{
  "num_hidden_layers": 13,
  "hidden_size": 256,
  "num_attention_heads": 2,
  "num_key_value_heads": 2,
  "head_dim": 128,
  "intermediate_size": 704,
  "vocab_size": 2048,
  "hidden_act": "swiglu",
  "norm": "rmsnorm",
  "norm_place": "pre",
  "norm_eps": 1e-06,
  "positions": "rope",
  "rope_theta": 100000.0,
  "rope_fraction": 0.5,
  "qk_norm": false,
  "attn_scale": 0.0884,
  "bias": "none",
  "tie_word_embeddings": false,
  "parallel_block": false,
  "init": "normal",
  "init_std_qkv": 0.0536,
  "init_std_o": 0.0,
  "init_std_up": 0.0536,
  "init_std_down": 0.0,
  "optimizer": "muon",
  "learning_rate": 0.0103,
  "beta1": 0.9,
  "weight_decay": 0.019,
  "lr_head": 0.00581,
  "warmup_steps": 200,
  "schedule": "wsd",
  "decay_fraction": 0.539,
  "decay_shape": "linear",
  "final_lr_fraction": 0.02,
  "batch_tokens": [32768, 65536],
  "max_seq_len": 256,
  "doc_mask": true,
  "train_tokens": 259600000,
  "max_steps": 5649,
  "dataset": "wikipedia_en"
}
Each number is 500 + 40 x the weight over the matrix's rms, rounded and kept within 0 to 999. Layers, rows and columns count from 0. Numbers have three digits each.

# layer 6 attention key, 256x256, rms 0.0941, rows 52-127, columns 0-63
553548537414500591486470460552510510474486502463477508463481473505543481432452474497519496532423518485476566502548444459559473540537497510529549524516478462474484502533486454457486530496496488
480486528547514608514542504499483497505431486485511492471497437480481470449553522565501533484509522499481515538392565451525472465571563488515530488452540508555436490527440415472472523536449525
517430477439506570477518466525482495481495493511462542504535571572451513432540514547522561420541469515503588528485526488480504547527501454484490476504509533473531497548506516579492522592505479
498492550535505484481489476559496466511424517550524489461486493436459562508495483471482429476510541495498417420472496520554458457458531505531524527483484492458509479488474531573541496486575528
507503553530518421489457512500486515472487468501533501495493539481478553563417490462554469585459515523443445515584520469481492504415573469544538580461498510509497460457516577508504499500487503
462469522487524474470462519458466456520568528505480499511498537442491583539473544546508456443512563509555501500520503418505478531489458550483468548503496445484474495481521457455509498450542447
484500532528523489506427420454462500555507479546496508457598515499496458466527473524478514499530456494494501558455455459463499572560543539490483482511524542467535477448448455523492570548466495
519525564507521537490543522529471559495432506533501548527476404482521473498527536496509476496489552508449479399471536491522486546521552481428548504512530553481491542563441498506577488461496458
464581493504440476448534559528455502440516522478580389583524532496493520525523512490507521504413516465457447516509506498497548468484538447423473528481521506563530524474493538437552545452530497
489484501449389493411529477550497518512510482578401493400498492519541548548550494520542464524626412525493492485504620457513516498536478505566482578472485467468468525501471402499468531560485421
491544499509450465544480497500492493539536493502481518507507492514474502532506503473515440520506472535551491516441512455488480479486529564530509503543508555470552516474534493470556521505520544
453448433444493546556504419629556408452438518357508493522527551500446548454503472436439535493542478487480507507473518395545589570513519524550450456518576501574546568499490484468500482476509443
516466448514475510494516523532565424484487499531556470510512552526441499497542463491514580547456478483553473537481513530517563515513496509515486497524575510547499538449561509495573516533541506
478499484494519582513473509537517510464507470457520532466528464438543442467509499452520497475485429496489554445537478534494468524533461494529495436531495530464507554490530481529500517518433503
482540480544513494535527488450522605487479503479493492457484525542473505560466462530483448561530529510489449443503523486498493482539508547443489491471509522480483468464510482446523488496551527
456510484553525429476480457474497507498466478491512480497419513514460585498532517472535430520494485509535495443499522452496549428447447479569438438552492523468500482488483570464532479580436499
493505464424520474471455448469515554520486451495418560546529478498468492485519502499481515484540530502529487545457465487499455487476477511497524472523471453542514484506536499504568445527437563
497461505510420523500506494543462599492504497544483535513433489496513491409512494528495479503522485515491451553490564515530522573479534452532503464512543498445403475501539434516488497500502446
478472551583491557539459484498535525482481514486485484526504393407499556504495479505504517505471477516445462491457537463508462576478553535519454551546517484503459499440529516510508452443459464
513489471479508527516526423556507506510535456530465468503452540520430496501547489444544541440488458499517560478546492458495446453527528510419533485477499470454533537494431483572470487463491503
481472484527480571528534490526507560482542494460475458501499516485434500501494453492501510546454452397495445566528501533495441451578535505581474435529507557587471553536499480565509513498494472
385469483456499576556487533445492502488482554574523609488542462476491552496449530549533476506568502512477555467482504515515457563462487440529542447577485560484535524435508484522470535510457484
476481583450584500563482491522519563481556449478505553520392451486494501453506474422539506474485490550499488507529417496519466527464467522507518465554471482439521512491454475560518536511453465
453548496526473482491509415474504582444554523506472517458472446462570498494504486536478499461574474508490537506505514536540441472542507536506477457528490544487438494508452469566434551495506482
437575509548473526532499500438505491446514471471597468482543478587519537508474520446539532560468500459518419516508489524505477444406531499496527467555574527462466528506488433523454502488413542
444570497585484488570494451510483427527451549534485516519476439462494436446496554566591478497595503486528549529484465483512566567482440493509530457508469494424567579525488487496532472528496399
482487492520535510557482531509424551484561518498510452498453463446527490576500521501469526491489563530480491508542509445500489466521520479485464521530559457490530520529505498477483548542491505
536430485466483461569458502483590465443558512493485516507477443487506523545472521486402469490464516518455467559439534453496528450488531450503436477575531508566478497545524469459509479452452541
470511568466534485525459507532482504502475577448491541469513471517605493496590477463497537449490439545484553480453568499507457565526550417472466450542495513536470481504604473509508465472524534
433516426550479538614498498461568534563455549492465428515593512491482466511532494463518475530478485520449508446553596573546518535491496557473474515513503459473547390534529529489517567526475444
480555517552570455530463555458584502486540537455502458429468498507497496534509529513448483525455519499463451465511510467471506425476513517462464468439444459505466472477587537507468464425500610
467455536499500584498501512480558521461465529566455543558457526421471529449558519530438453522547498504519495490507482535563420506501505473469537476450522594581446492483495477500447507421524489
472563556457558541476512540546524497506473484458521496540484552440468457512552476581520501481466513516458495514474522515547477536551471535551558523444441502511548472443457521510454487502448499
520537511469436506550492558538547494500542513503510446522512546514465547457481499519500537502500504515517499506468509544536515501523507478494537547475476481487527491566535490507481518486531441
559485462525497471501475454503493485476578553444534427561530557515467451540500481526435467541529478513504441532515503453403487497413496462515478580517488515545514464540586531431461505522476516
578532497466478527444535448418447542454472435488500448468557522481560550556442464481471493500473479489515500426502476443518476509559528464397487467497508507532488398437537528523548525541517562
501489457515479442589534434496542523472556529495534478468548586450475509501487463476466526549501573453474435541516488523508505535551535485468464565535514504478387473402546487470558474480453529
451486480466403427418465508492502495522563451511490474504491500391487585419472450493528496444434546527525482514597474533444524516525496472461493516528513478512525545533510480532414503490515537
542534568466461486479518628469477453592461485461446552530478612468464532518515474457445488404489458501420509473449540502509531446510504524497511542549445526378531517454481555498570503565530507
532494463472514452499506466508539463501461540583497463477476539514508540492461523509532483457448546524477453485564472458567455508448476521484493423450498455474546494477447443512478540490541517
537520538514526527509557543505508527455515519568608522440434543548541502455528502499482522553523498532448414590466539498535461522494474546497517559478562594476524504540436564503470541548504554
509527496583512473502472466486489475521532557498526489529438380562481468512439527473491471463514524485445512520507447493606498517525447538504476501509451501572475504483539523535529440447490532
519502537486533496540428486542460517487394478548462521560515494547471489543471443473504500502524547555475503493499521501449487542539555521512564550509570548482450484511398505460487510455502491
443491429490449463498509515461487508477574506472464546513421441464514541483499507459493516487528520475503497546484461476543502514547481480459536514532533521471480576524520562472501462464475461
390553493522536561496475490535497463463477523518464490503480533472527457535466526541508472493490534486532450453462508556554463515497563426440501538507466488594510471438477543520501440593530542
481509425501533532495467450524483439524588465466584469505521513504519511444495417504452513463441528451523430539482520491478527529470449566439450451392504522531551527520501475472392452451563521
515518459459532538460381553460454555487581463556492484582481400567528490427527448456475461571529523495539525553472516511472507488493589492493507531462507515502469480521544455454473473569507518
435554544450472491487448485524539496445480533523463528441513528485476504515485492514515486429520446520476509478536536478511485558493506507511541470507515499455441497468551431518566506584488441
547497454512527509471513510467540477485473526535447516531474526452483511446459469515561460532493463533551446452466489485470519497462508545527532477495508531512488481532586559488481597526407571
498484525493545574492476522529498509537507498500533492537523451477542451511471475490513515495462514504489497488514543516549400494446441466437521552515452481428464491517504485466513424469468485
473474493483589553411440527507482533466535562533502483509497512480534474518496525479482479542466476442391487488584535514535483552482504496440551492509563544521510505561506434514521482462509463
490602473512434578400533478539442576471471511473513518470490509547460531518509481535505569467515490510470455495495534487508488497514525509499504552544466508514487493487519493546491561493473532
540443449574426465472487482468569499436462498585551485394568512510515446512477535478494521480461487531532534410497519545533492522496555452488477529535555598487474454488478515475454472525507434
551532501544534534525531480501475494476477538509543482526528480447447510576515562550536595443523470487464408523511501567466484474513517466478529530491535506482520545529493465512523547502436459
493533527457427548504538549546544474433525438503532471460464557543444520499497505486457459562548492539534467472423417511458514468528508477454500481484503451521561500493532506473541555514420536
604537492497513507522507469486476529474494423500544452525546419428470495484528468514481433564470496498535541440432534476404500524436451453546431488514515474514487459542516531511524503544571489
546482481511492496538605464515490520498488435518535572489534508456471537530490509548522517517520498464507491538457518477501454466456460503527496460527482503534480508451485380523445472557505457
460428558455450478496488482423488567548512456538430521466450523500461450573453466556540482503481479486558428524510522557470454494520478540450500472513497537515480479487489528462491523492482479
477457507451471519517504486454433481514480477501492498483533509518527484486526501426525529573542501441568579516567470503473508529485462556490485503474525533504516533506412462451504441480426465
529522428527492503504481466521536564541527486477483484462551539474438512435527515457416492452525446460463535583520525507510517519549560510527470608503559496567475495511480478479536472521488499
494479511471427467465462539519519530474466508510448529481451511470528492527525473521522504487494582469486473536532529495525513491604479523491577522504490524438476495475475530472471441509536479
512496454527504523469503481520520497502491524491445486466457443502490544528512511444499499598514513569640472458463510428511522503505523595454493533526519552497500535541519533481467460414440462
550506507516465483482447410499454499444576494584560527476507480469559554573481489465496473548547504547505481542495468406453531516499499596472513513520474473553462491481495499466461496503503529
533462455465479524531444544493530495526494493517500442516499512487458496531435481484487504466505467455463455466489460525482478497564467475497513462417513478469466457475510506428484472500558491
483541459501469489458530483525418540406530500483568442508532538499585494453491547472494544488423444521493457528507542473513532530536570524473462524455476515457524514441512516507511487560521462
518513541452496530508534463523421522495469483487488568503529573542529511475468473507548523510542465511533505440483486571544465497555526461565522404534486503490478558500477482501475479568450408
430497495460550495496513556451495485543495516489537533443505536448520510493485477545475475456545535522586571434552584510428452512477506452520540535524534470478499495512412448514509613524542506
522576423438513580535494488478473453515533535451516432483542483510481496514554500428477501562593548476492426514531510512490515528490597506488472525497506446487462492472551541482500517606513522
551545526532516534561513600435501566504517509501547471508452527534422562508464474477401492503475455572514477544447507542560452477438486531451485481526479449470447522500531582562479477392534557
551514586569505547500538506468423541537446519489471483569409545525474485476476528520515465495536542497441509485481470527475504512476522457510542601489432503490533532485545509515488505471479504
548479535415483457496512521472475502530470501460519587509554438472452513470502447517545432537502576512477540490467484512484509546482468492531491546520503505463516531570518490536512528606559435
544516520518434443498480445445465491444530526457513520567460488483474488530458417482489498452518511476498470484457465506507510490489514538468459511514519474514451453467499508421562426419527578
528516468490528446508487517481478501525539408499467525558488468500421443509501570468501475520438525477556484511494469374493446564442500527454487512498487461478475507543539479534523511465448484
481533457472574497541518437509459514485435508535505553475523507452523534501538444482484456466517512468486513493596610582560498496511521565546569506503448469482477450497456482494518550549601460
500459547492420465574459510542549515496416474443432527564516525432460499436462534509540515483511508460506569506475498515478498507568460396563511541504522524552500607466459464538509493504474505
533486526500495462464466480515587507489448465457492553531548540532500564457581525411496474511500531412495477475478516506436490501477560476527544508496402534526457502557517485469473506465537428
# layer 6 attention query, 256x256, rms 0.0924, rows 53-127, columns 0-63
486573534469535478512527513548499484526501484455519486457489472448494591544478406528501555502586543553474518509511470511467505511503554550439505478560576511486417527475512549487504477487612509
501490517487494553503521514509506485528383541501494522468514554516421534497479461465435459480596484511458530541558542507468477527510493507454411491517530461506476408470532537405507505476486517
503539578488522568514587528525585496482511552472454491481499512506439482459476504439507450530466454466508535496486579477491478478403508479535525447496536504555464531542492568489508543528500456
517456518516519534526506480444541534552471477452511566560458444563510470488503539478443501494495557498511569438485512552548470407434455503516509511541408516494458534508465519506493514507431502
492472524470545472481476459449517497469527536527489559541488487541499435475438506497471503472511504481434465509458515551457493538518508474472440484511510507501482552485496474509477496382515485
471452509477505492507477503511449466514480495563452476550517472537539558547510426491509514515480477523525452478490491540511512512509520499480539550453525478552531487533482507385518473464526513
545482455479435526479557460539567535548558468529523433530510580499490521487485483529534482521495518479460532463523518502497523565484496502420515554523535444506503478529569512498517531530479506
530531546529465505490483474478500578573517472496494536430472511496494527443495446500562513486458466473440501519504469501413516477490473554517482482535538525474488470508529511469471467507451477
551501471518498421554504508502486526507548475493564438488477548448452488486463457576519492441471487500498525511514467472486488462429493543537470517533461503545493437487508589464461445461489452
497567480412525568467469535539530520505452501507557495446515500436467481539472544497453503496497482448456552434555579511477520482502500391544507475543515462529514508465489506438503456569501500
501532541457546447470448436514534537476501473516425459331521524575450488453505451446527482558498519494506618517502500497515392519476436538494494485477509475509506496486492555517522582568542499
574502481569576467511423512473603516535520477432435472471469517527466543506552501455489501518577460530531551456550463526481511493555517533460459500499527517424445477586450531512499430540486517
516559548509420540509467475541429440501467490470475509500477470525459498531494490484505495531478584539506517528503529466461509411516498518474508518439510518479563489463493534532408519549563587
472507515388445488500503532480517455468479521522496427452539489586487507485460493547488464577546577485423490532538543504520515423509529473518512540499485564558420482429503485503522558523469459
488490503460500514503467543540518512544500545503523446539467448507512440445557480446497534561535551508548515559591426531479480479522515490511497509432525539477460514423525531476521498512548536
464521463474504475516475494515499466519402514561451540542479487510479518505462517473428489600521461520514515561526450503461494529511513470468467462518493453501546550458531467502496475554567500
486604458491507515528484545505431448549583499461594514513501506521422460530504501518483547509435506561538496462520466462606525507492508475466449622501517529526482443482491491496515496476438527
418529499484569464541494417524461470558511530455505485528469519422545486510496562452517506497547507496482496448452442499563582494457503453544505437491511486487458554474487553476482449536563528
479542494494513513528558527515486482442464485499454451487517508528489540444516458500516475571499476531506480550446464469468455408551516501474469472479461436474491456427496528533448521521469501
480585519493457505463493427517455507537458570502462461451527436507548533499455538514471497590491556488434549515475511480486455503465466550570485557519506503496431473474559493489518553490513514
524477530473524504439574475489488484527528524544494540464400534470505471467508505470452533426464483502415427471474484483518523440475500498442523518560542492523502506548505549471441524526554524
502519535531442537504418553503498499511465519498496561552541524468469539456501562534471534484422459533472466509623570521576529479554515465535492478436426458507411474602511468535468469495501551
512494445524514500478479515570469521486507554541550430482531518493513523530488517557451455433462500541454486548557505513475559491479468413506496466416524469485572523528557447492435522468441490
472493493525563537510491524535565505476464507567558534537520478468507465569573509493503432479541510487468478514582515545498443511505495464570539521488479587461529497537565523490488425468460483
462461479439548377492507526561578519479513460532481512493515553452481449468519477482460553473518471560508490571509424495516510504586462481483470502486505515587587432465424562519534474463520504
492522514487490539491543500496507532516522486569536508531550470458554529554532519472481470496493568441448484501518549523492488489471478453463448414496446495498481556498518472454516531468489477
516500477496504480496471463437451501481463496551465561500524525502489558528513515499551512472469579521481487502517458482506521524507515463427529506431464508530424544466475515536468476447476480
492436506533477504472529472550493526452493473459516481475483569474494531507527424483565562568406529540549519559496482454527463617548510542490449423547512518481494499557472456493493459522462558
594474505509547514513524464480437530526518490438478463503495560442515482511530407483502394478548580459469532530555524493496486500553451363542477559520468498494555440426544558483539455469467498
400484505502438567491531561527545499506462440547473563512501487526562500476533532534544429532474482446540492450521483431497531560496453484524483527509535503546516494489488486458551455469457455
545478516535500569524471406490493513473469515537494496495504460383489520465491429494428575496539473469497437503445528494423538499584520528481458492555554559429464479520493541502437496489546561
426515481474490479454489490546523516494585397508501549530501500467474529516439426486522517480512482520497552568516551545533512548468517537516462520568457475485502461564496491520526498490515528
513538599457548483475494501468512446559507559497515544468472527433557481476527496530516483534536498465571511466478531457526492506537528470561508541458457530523546535471488548537548499528465505
483439484474398485514451500441484437528531428564511532496457555455574461501529483476542508506525569580502477464510419508481483593578494466547632471501402500503462411497486503508488525507492467
490468588485483558524504491445482556464476447555520493526469538500503489623490458457493533522520501507445532468430442475501511415492455457541497494472531578441478513473487517493521480454499482
503546519504539520504549483498506524456434481478512508522471489505564533479489587474530438532505496502495509549492540508505555520517534390519543449442567574462472480535540535557467409489451466
463469484531562431444528507459481458515530502487456539509482503458502480433492453487422519461523438536500432446500490473580499527519482502544495478523457483420600558539494473519443510444464474
515500434520458486495463523523551565417571509540526566458505476540409587511498417352548512497540526474549444618503505458468560501487441625566529486473475542480534575422459482551377450532419434
485425535410496538524504513511520406468544487485503500500473577435448490434523502539556510469528422423475509461561518509567538492443500502490496540533587526465422511470484525543466534507515475
534517463410446465535458466537471502513531494490544495492476482484486498470522498552492626479473575483520487467547530537526522608438508496549580514453513495537463452540517473474534473519553511
521484443510500470485542434526456522544542523480507449524447500523500459516533574579484495488457448447523452447444467483446520472481493528541468538450564484526511532491514484489567532439516468
495478495503535493530541546479473503503506464491509546512559518458472462447460457454494546529497514429560459495404523517643432543469499510449502526499467482505486483511540473464501433541492524
547526493496558452567532475467511562538459495494474537460477509525454533513515495490451497472472473482518456478492456481545451523471435476492486495497514420466496509536454544501525496485447452
478447544502491514543437413474568490433430507432499525509511489495488563477538495474418552540553558504448495480522482423504520493461493547539530522485525394507499519462544526565591472478465423
444477506482528455466411468584486489505526501494509465478497509468514446479508539504514469458520388491558494555453471529466546507476523496481555579476495466477561451489539489504507475483555467
505500504486501574436493440448535512508457523542473528587541535509516559521468463461557480497538445544521457512476563488523570564488498527483521493488516468488495505595543548452555479488449457
542483560526446495477550511484533494490493510437514514520462490449486504512478490441487494537506559511517532498544496464507553509477459434526465552497470437517505509504460540450492570439497535
471473439451485478557534513509467599521539528508431541428464435511426445552438379453517475567467473508471552427559485502502547450488482491479462462573501546515482453524483537466519519495480493
522568541501498477493558503566558458432445587499521536599524542500502511462497486512522436513538520560531528527465519530451483427526469554524485504526524414554568490539565463531518417499496480
515451574534500461429514480499470469520496514497457499502494564433525491524504467509533537531453555552479495475505493558470485499505514503562443524445482471576542578547493486531475513511490464
398470553514449585436576502499533522511477433489538533443538595528453527487509513458533460548445483493432493571444498548478481537485472470511480466501421500516526504430484498531519504506520486
574551482527515477501483486502498442545451578512511496561526493533426472457506491524532502495563537488549542481431464521536581456532495477515582507491481474451512554533453612441550504494532493
480537520532504466404554534531576516496467504533408534488539454425488517525524514538504448433501557474475512569531479539575501494506516485567585467519523478477520465535481572562439534459513514
468518456533494408565469503464507522568513488520526581464514449505533444530576474511514468525552437457516594488586404526521469486547478510489542535478481475400475510460491514592531467516570506
539483556477517478469524508548474494531541504530504506553424535457503550505504561488494475471577527490500533533501516523455522541548438543552615550466472544467566504526507552448492535451538541
544511492538542433493545569534491499447542467539486506563474489519473524451499530455472504488549468535502503525519522525534486557463479466513483486552535589557514519483529613514500530495588497
580475549518488446567437481462508584532468517460470520637451541502527435478429462469465434518480459533513514446503502588469517545451563441487454544486556537490572526489577402531468483459456557
516566510508534500558417468462419504476527514495496466420576513550460523503561454479456515478517530480494475567507530490469492518522481511498515545464553473557470408517492536495545489468508508
490446527467509432496530473529476495404420512499514529486506486402519513522425497517546565519502524537514496503512493451538547609509539512526518478494487487501504519446530559542543535442481492
497495617504512520493559407482581540507573525524560506541506481583487502473493456532447495475519475515496503480490539499419487477494519482459477477509492507516486522472470436501503475524516515
533528458495542451504530491478473503530437469479524473529512518563445480515519500512511528499541581480495463476589588485537503467482499511565562528537482392479521552576499557501514488462516498
486522520470494522564491478531472519454548444563507494495473479435448470561524481531517548464468435513508547484553487479523514501501533436517509431436495430501490519520500521520446511473464513
516529436522534492530460463499479417491473474461513493424494526481473419490548532522529474499591513520501494595486514553551525475465493509517447604484436504558491415434477478575456508511416533
458516521580520452502552473540560488507513538470564478433415485509463503498483461553566475498499445508512516487539410503533513473470448534521482428517431435513524511484522473437439521468512480
481537535554479464466519541537488572483553497445545438458513405507547457545555532501432528478511465558474550466540465518485556479470537576420507550421509482523517505543518531534552457475495522
495533521578480489590458532502499537419503515492500563493448493463592428506548459549490455530540557472534524444420476481506547473490506484457466488556491440452493523459521488493491490501472547
530494515440514473589500408516495488487557483480494525473464568559533517457478482540580504519517576525490432543494559538453460482475475561504598518487494472532554493466568437535484467483419520
494521443438471515486530494475504557525452571447535471495499441557449473434484533495549458564458439499552504470472486495537493605508499568507482505536501507465460459483478484513506510526451461
463527453539520493472554520592483462526499495568574464556470467488545447464448496456453496584489439540516456482484483430430506516492470517494494468558452517499489508481532528534490493461530502
499495544488529555521532502480492464506555521569492541540545467513506484484462543517480481449517465492432543439546514500532531504536496519424540495485472484490497513521564542475446500510514513
442545507526473518513501461565486501477542526554535498492453549524551501482508508494472446465511389455504468512497484568516412509556490482518533516476533465492505557481485476513411454477514525
526502517542519466432483545516468511514456521475516502538453480478535572486515434499551527604460486481516447482528511534530432546491493534476516538528534497544494555513522572516482578432520464
581528486506554551476542489545498577411505473465460459520523478468485520502472485468512524503442466564563512502509527515486477449395479500536521481484524421556555499525495554463582493551489538
514522470505543538478517524468455442536531529542579464527545461475509478493535475447518463467526464446485436475528485490430528504454579512449502470400478525519474483492467461512477574542458531
494501444529549507515526534493538581557497525465503506525516494506498551551471442484535509482527430550567471435524477447424485431503538514543546561534505523533490504487516527486519491472497519
# layer 6 attention value, 256x256, rms 0.0802, rows 0-31, columns 0-63
509489522486523497500453513476499546493468486544503536551455458478575481455500568478560544532513444570535527488469478534492519452454502419529546491457433464453469469483499521573538516509516600
507497536491517469456495522424444471501460565439554488434542550554493478544538452547539482531524501494524564451517460529509485519449495452496482510548475538509500475476471565490550518493531440
516477524539464472481500421475514386432513498538493512520453504485522501570554506519536567501487469530553480538473484506525444490433491577546483472527509493557491470512522572566566502506475439
549418495560473527472435515449560578502545478500525535451492528529500427470584486467403494498440455521500566506524524563533516554522505534500463508460447493542589522562449543450539531522448485
476516497486494493475511557551522517450450491452551515558580530474516507541515519518489548502526506574470527485527441492545464420495527566480537473455569451558450498540472512571515510594549520
554507463515515512488568524464445439507498450541488512443533504419550466429541505445518500498502491512503481451500424508508446512441424487507498556438521497474509408504433523515451525524466471
487537546454476434539491550464476511567461497569449512523489463440472490444477474552550530499555494549580481487491513528497466498514507450511525485530567468430564456541520559471524460452485505
511504458493446462471512506462459515526455448500471458473441419532513540534499524516473536588532489506533493485506454497515431414546483471556507560450503549596498479536490480563376522517541528
537480494578502462535483510435575465516472506485538546482490493478498515473426491524484542549524532540541505530559465499547489444474506472417515500478496497517517497536499464443455493567544458
505513507441465509444558424463487503461447516498481450468490507519549563579598479526546536482487535446468538506507500471529445514480466487466513480555477524512499520490490460554462471515505466
542512504496410488587446472524507452483516531497451501561493488506560486495493512543555495507559419477512475503476544491498560532525452528527533491516473442502517463535506453514528440557475472
507506522431437529451528461490466491452518527493464483500475486518573522459583508493542546477494593502497514465487508504508536489490466464518462537455514447475503507515497457465538429512492526
581507485512473618445512530545430490568544562509388456545437444503528492547489539517476520502506511478486496521454543505478490465481505412549532529463474595519454456560499578467541484511481539
575487460470516550473525507541440491483493550550542472448454464516493586553514512504534575460531523491529483457498470479477501491546467485498490517526493415507432535498499532496469532466451495
577440536538513515510506477458504508469523579514504503475481517403464482520499569502572500485521444498498466498520522541494502508481486491504511465522436538467517494418464508577547563479500483
466485497538501497479525519537540443510483480518550462521523470574506552512430508538554474482495477443459471506479491557467464460491455389496538559555486564487450471453513481560473543443496515
579480486481540496483523458479508488479477448515489489494511488499457504458543540463589476485479558510409522477510457524497399531492484515473467500483479458519521505494499549521515541489485530
518469515554583417478591437497491519453547496487446505398512459500506506524494568463486488543479569536461450546564506546485492576473529508470493569477418456487612520423466537502511569498492464
497443543469476448494546538456539579494507482500493470575471559546588504510594532494505538460443470505494462526523479502486552543536538513501505498513454449449501461544514474539483528535477484
528496447501568564525494532532495463560491545492488515512555501477521560456511474484471592460425545502503551430567470444442485454518491544446515499460488548499495547527514463507462542489481452
535490523484511465544517441457489467489517465521539482539479441422503496508536509436530529588488493514489500516536503467515477564549531474496482522486457496527532452490531435508527456575531476
491477479425466485543561496536485474462535511459566556530517537499493532574534545511531459497579440427473501485542466503496507498435502480538526539426525455519508512468551557522482386501569595
543440462478513450561490472510519475439496454495510559543457435549476491489543467463525451500511518564529480486540505507469461519476445551547490534545499511577516547537519532488488488523543498
502478482510455508471455425560577490497513422477479473525468531466523446517465489573560509484445487541581560541442545547507469585549495596481546536526471559489518480525480528504569485504441477
579529500493526551489564508465547556452473455523465491568469467541480516461498491504512561518513559449475536491454564545478418507567562514485513555512532548520488463490499535500471530502466491
489546506533532488551416472566540414457600451442485497482479508485480467468489527508505435495491440457565469495479502540478520495501508550537526507494563498527472575473454535481499505450505499
507448481500515478493488464500454459453459445424452446518485487473521487467547489451482485484538553533530588481489486449456536517525472558539496517463506516511507498521519487496569486535565479
459494518484476476503478520510426489500469504513537479422542455486431534582462533509479459559530464447528487536514546432450472489394484463423500482577614561497481459460505467423497460435537506
534500452447483507484545487523498459439477542476521508471499486455526507468558496457485497480484535515556531437463490483455535511478493503547507491506488496492443472523485451549547495491517504
442509526514502445507530477511473466536512458485543493530509477508529480529491477518519525486492554482486444489549480476505485492478460482506513514563514489609523497550565506505467483489490470
545502517472563496473510495544547498451452511505509429405523512532497513460573444452515470569471471568489412496556460497531526466482456491465454506593485479529498555490486583467488510488509443
533531503519472478492429454453517516481471474471506517486546458473467463464477523494603451560508452514547463418550522491542547503538534493532470482542510493526494486460506467502515489504539525
# layer 6 attention output (transposed), 256x256, rms 0.0763, rows 0-30, columns 0-63
517493466492474479452456557491533500449465453543517507534471522485492505501413530540542498457457553545491546528481561407550538525470485466489523482477476509486432441513485479498569525573467496
468513555505477458532525541499491498563505504507529427453519560481437466604476460445407468503498538514500485491452510486518496457485496410560518536507476624482521473489536532472516501459518543
441397527463507529467522462519465440466489517430513529498537460502464485510523452454522471484548502522512513513442578499525545455443494526474516580529520515520562385438514483488551492564528499
441541544506487565539490531453478439541551571494539519488506532513554554546517452500453476465485537448497499478477494465505497481505513530454501535475458472511553472559429545501482506508472425
506498474580532530516532523546455492487503488520443380515456547514427533549448546528546500550465527442496526541476536485581470481456501503490422516604521482510554475494502588471517472568492480
493525561554527384433490506535487500572491445513518420544514494443526503516505471490590481493450490487524522546460520476620445518497466501538412484464474486486459469533486482423570546474531471
499557449506453553455477548490427454466447455454530525552494526450533505489523561506536505544532521489543414482449544471479503464434470468482487559517515491466495472548542428508498459455538531
524475463528492446502510515533500520505560429491492462474470520501541454461488488521547555503475496526534470493615537464498537553428550503492492500468499502575455400508480518547468468482488429
537475560442480452458458451547424533486501461497442512493486552508478481544498431451521530500568518498490506476491490491454485595564519552562444596508530483463548519477424458369583505538515515
518427521490527477482481490495413519472504462483495469516438462540486470516512448491532522559538530491536566510503523563489472514461443549495475476466522534524468395514559504449481470529503547
506492547515537564560532524539498569492473479587483441514548515560474495514496492455470530472436483491412509504525511498522505444518520505554582476537518472546616548496418459520531480535497504
492421496514529529493473563576552515543493535477534452514512530518470464486488503508540472472523511529476496507571519557520484429419515524528540418491515490432524436538523470507510492511488537
479532461513476478533453512471552484440482468456508512575472445456482462457473505476476483514501492517553519460535506542470549529513492483488567511439472530522501513482459492548519536453629541
528530549504491464506483539490508474506490486513541524509516484401525479517542444479469445500528526495505619536409457538428496455493477462511550480558459533559426473491468459543402478537598508
482385545504527459532513456535538506455448491482503554500465462471469508495446480525477538445541519460520531486443539537474467466479479457430562487508506494437492489466491441535544594461501542
551457462502451476465485453451508528530551464479598574459614448563542498479532443549520516484543470531503478495592400462532506537521506487478548528444530504475480466514444404499556523416504510
463557468493536531429417442530466490501452523516511487477507456460491477496481501455513494448525506498486442519533518459517464458438485515549524556480469452497455525515458415487430515520529500
478385521439533468500540447507469434527479534542483549505515480420538486548420543403536455445512554494466418508542532458433531568482518538530494494575494493451472547463541586544523518491509520
511478555575483523548523528461546444498542468503513515556489488499508510457476537509473442455465512474472488486516536547490559536471477494484522501541556495536451541513548426563493474518449513
505558539461467482522482504456474453484608501503480442491512497453474591525540468536557521547505469511498621478443511546498429524574464501520471488486478501446429549501439485504494613562635528
441413504523468512464479468530532504492549554467488467509445528489505491455460567452497540508442492442471494498503554516460545464487465461475541554561521492528509532443502439463479523492453512
488497490493541523526475519529441513458459528473512511511473516436427527468516559504525428547461528494487543564515498450500533486443438463483502535522537511538450459525559446555561456492442462
549477527510432559450511509532426518546552580501487509518547477488480546535535526495505543520505501521477469505533523439470538445507558511541529494537514511511531497475541486527464481552494504
483510472522463549497464488463511508511515483537541542553567508559545508514441443525532461475546461473509408500469440457495448511469485554473550584486524500530564498586480510548514468486568534
479502476498463524490462509480488538510519541478523475532447498470488519489542424494520491504544583443542505530561549505465499521477526555545531547468504430461508511528446488493435556441501461
440515466498474498514550501582525543488466528495523485505522526487486595583456520525457488493490459513478484496527487479540461486525542457517552453562427547517547466416464595484442503506511585
496542433495528489521460517547544490505559535482467424478470497516518434456531526540556566446487537545569440532567498526446463459494530513547532474504499488519539538456489563544484527566510541
500510474521461487514512512516456511460560516481502487439439471493485503563551553476526521474503517532521518518434448503476492483528542476534466479552493480528522444453463509531458521489488489
543545512477544464465473555505455495529481564448505493445490491488515510515527469590496580524486519525519442563455535494577508464544474500460517470480554489532468488399568504480484522492537592
476501505547444498486502548509449481581573530518514464501475482486461448507523472484527487465491475550491610494583490496491496533533515519509512557536510462484512515530459470516568485537513444
484446523473460531456468506481495529497482538493507475553507410451525524514534468544510541518494498452487522468451567429436472463522430476492494578529450506533519492405558545490425538507528496